config = dict(
    head_dim=64,
    hidden_act='swiglu',
    norm='rmsnorm',
    norm_place='pre',
    rope_fraction=1.0,
    qk_norm=False,
    init='normal',
    init_std_up=0.0184,
    beta1=0.95,
    max_grad_norm=1.0,
    warmup_steps=268,
    batch_tokens=32768,
    train_tokens=440200000,
)
Each number is 500 + 50 x the weight over its row's rms, rounded and kept within 0 to 999. Layers, rows and columns count from 0. Numbers have three digits each. The size before them is the row's rms in percent of the matrix's.

# q: layer 9 attention query, 640x448, rms 0.0188, rows 275-282,339-346, columns 336-447
# k: layer 9 attention key, 320x448, rms 0.0182, rows 147-154, columns 336-447
q275 109:549560470436453475542483479468464486357515519538432457494493465555463459424494443538516508450511488501445572512517468455517565558513496537501437426539428486459602558522478462506527491496493470546498512503522515543549487448513571576416445477494496584483519589480480433551440411611540504453466534568576588535482530498523536517511396480451
q339 101:600503515454494535516497551464416488410486497493458507401521434572427486449480397489465539478530476463409574531477454513457544499419580481476471479455417521495568525461515488502508463499418529568526553525611516547507542496474494554484456531450498617455564528467475407566446395574577553469490517532510514576513528432491569535488431544516
k147 102:470502453542556480518552559494484425560584455558493494486459589663460490518528532442492530481550540385460450521443528515495504545496565476486469558456554541444567515533484541544472512515499570510489635569553465495498516500470558495506477546482486478491498478567549542513511439506516383558454509472479521452427435423469448534514444498480
q276 121:507534497482452506520534489517600520413515537408497499519456519404492485519560413534497495506482526586469493502597439471517464452552388520510517437487454465487546444426461491446475397482520480516474479484406516483522507456553541514437416493456506484498493431459444439442412406490536470481525550507443598508513525480484566451428643502486
q340 100:523619495539448476483512505443512485418526526418480495478446528474469523488550484479444482512479523494497576545611534471463499476534475531484515449491438477560515486458496517531447381467460510490526506513465517543442535449544538468517484500489446488430508457453437424498498374487547440549503542483347512521417588553474555491478533516501
k148 125:526491546448490514453565500481479573476500564407561538490422454460448404410487476432572572523498493548464468511596513584454519535513477634459610467476492564545486459372510498457555466478511471506476468564479530506465550509588453477523484502505472438457525497492458404464470464557447514507398484551531624578516544488485518423498494436490
q277 131:390410531494547535562515505556497458464438537510526493544490557489437554531459420535531528460500473536384641440426456394477556426463504486398465462501518477499512604508459448438535524446480541537544472366539503479575483482519481546471508423464516637475507410535474492484449516593529503473485517545553575540484510382540522502511518473512
q341 100:445453530474552546570572451535465491534518533507518517487501565534467481511518494526519546516498482521370643419437476440451678456487516522455547517554488439494518554512482506446617498523483526588536477423509465533533509491551484531527459500482494576416581403488597560498485560571481480483452450518560524575415449381482510495493533492451
k149 102:462496484510565502526531429554518443488439437448585442476527579542476521500466466534473485512508482396436495408558477383488552456430481505477514466525549426514550469462462610465551535469438545603448509444457432484495637515542512561496440453551536525406473573567393472539568469517549509468538478517565550551464475513472410505530532413473
q278 127:477473586485538448483554442540478461452479434503453503479492500585467532599535512502484471411487471552404550581538470431546487509527527472557462517476590457548506418480521518517482499474404467526608550441498493503502464456488559495439552495492473439607468547433498451501547550453508440486536512505518443449534501490403528514537513560495
q342 124:487426524501494427500522472496444508442490433455522521456464535538463467612611538542497464413480536528435549567606506528519541479552562464570480521497593463565492456486566508517484467385390462496596514441536488480486460458490589541442520489502498428553472615481478410521539492384465484453493538506504467440524497530379509505535545556516
k150 113:455511491528538478502550494577480452427437452478491512487481487584458558675541539500504444487563544552390497586619500511512457403498475473511525523524547387492490479457523481598470509469474463531562530411516489512497556414511561529437493509496596459544501518442574521515521432508528508505546493509525518509499477493498515485528542512516
q279 114:491514490571543537478469527419458581454530527445502551508547534451495554546481491488499514558491510562434525603573513345527452482452501500556460472496470455453510374473527446477493540488421445509544485455451462573558401461457484496504522537462466563478508536511573495514438421483546574513453522522578585440600522476442499484500469460519
q343 102:441501580550447512497488502465455559446520506396602531545532536410496561551509547523506524523466534513444476523567545403569497488485513513477446478496565429493481388510489429449509549488420505545465508468521457552543371491517589474496504526513519525383559573531543498522567416548551564533502459508574575510564541479406482429463522557483
k151 112:480477465482531538494505522464430503429530502458511542511554478421523496499497624498525499495452512496422573465595485381508473565508504529514481489496485463503514515445481539522604484451523466565488451523481451573529476483453520476489603569432452578500515527504491524583451418585461500477525490584570561422657553479539438502486401497544
q280 130:492465535498512599486424432447507402464485473579469443489590609491505474522497462529493576568518443538469505412499506550459458467487509465527491475466438465499512541471464576397526535536444538559406378372516492528520533604475489512465450435544522461536520511451416564545475468468520514486506495500572530482430558474567509595515455406547
q344 113:443489525463560572515442470461484451447477422548511544475583565505462496523484448510507513591532472511428549427528518517490472443529525437503428464479431440577551583491413578436493548541471517605504335414534502495511537618470469530503495473535567471561514490495392547501480450496532556466521556523501443446464636490563473549459466411560
k152 131:433445563506574483417544505484546353533538485472523517597507496516481500475540508558502532551592402473460411397452491567441440437516568521475414499578447506488597511507497600453493448592463594506462389400566549509493611579451573469484464468513513459463513406520394543468481512473617560493472526373498463408456472527448478575533500434555
q281 116:498451461541480437423593557545525488483457431399471411444516497591451498528561473506508447503576412416419493543453506477588428552395531380500456479496475541491434454475505542497413479557446397478384515495508511436527555434424445546517440502540504496410471510489445412544508552465471565523551519450480538443533523483542489534531496441543
q345 108:514491510545504442393553509452525418488492429456465416505568556576465517471538483490490471449582472430431497528491549446454459602433613446499490492531429497491449461470491586497421533584421479480416466510517510537550574444399466575505525414518502534524477537534508516606516588487553576485496512423577527500534450492512476527554417368531
k153 107:503641461498483523412521530555523471553526496480537526568499509501477561540540466561491502550544485474460439537542554463483395521511473409511495446588506559527420448358477443426503518540481412424466525521489550523526556446435431501518502579532501477459476511503457518459472491477543509546454575396415480467456397517379599537549514458485
q282 116:504512475483451540507514556471489562515429523425571537453536494426565553505561519448559462552487440450400526502556396373411418476469627471534463519459547415548487487499602535560467546551522491508553488458574420496567542498383504543555456434474506527390490397436502469514533493497507481471534511486461527506498564417470536479474612589487
q346 099:534506474460459558534505525434455499550509523425544578581526512463549526484659467395553485590491496448494500493526471503459460522520521415532527441546480386554461446470528606585466526523484484549456482493530416495494466496418589500520504469502496484430475460442426488510514407438517535528538573460388555530458560457463653522521501524503
k154 113:492490497466533534443484569422516480475454529410524550610424550503466584490518504522453376555526476515423436570606458460538500527567469456469481401545564322457534467468459493475382518532514510453533506437558528545542541492419460505515447436483523479452473525458510563524434499500565472525434548460574636472467471402445597515445484526480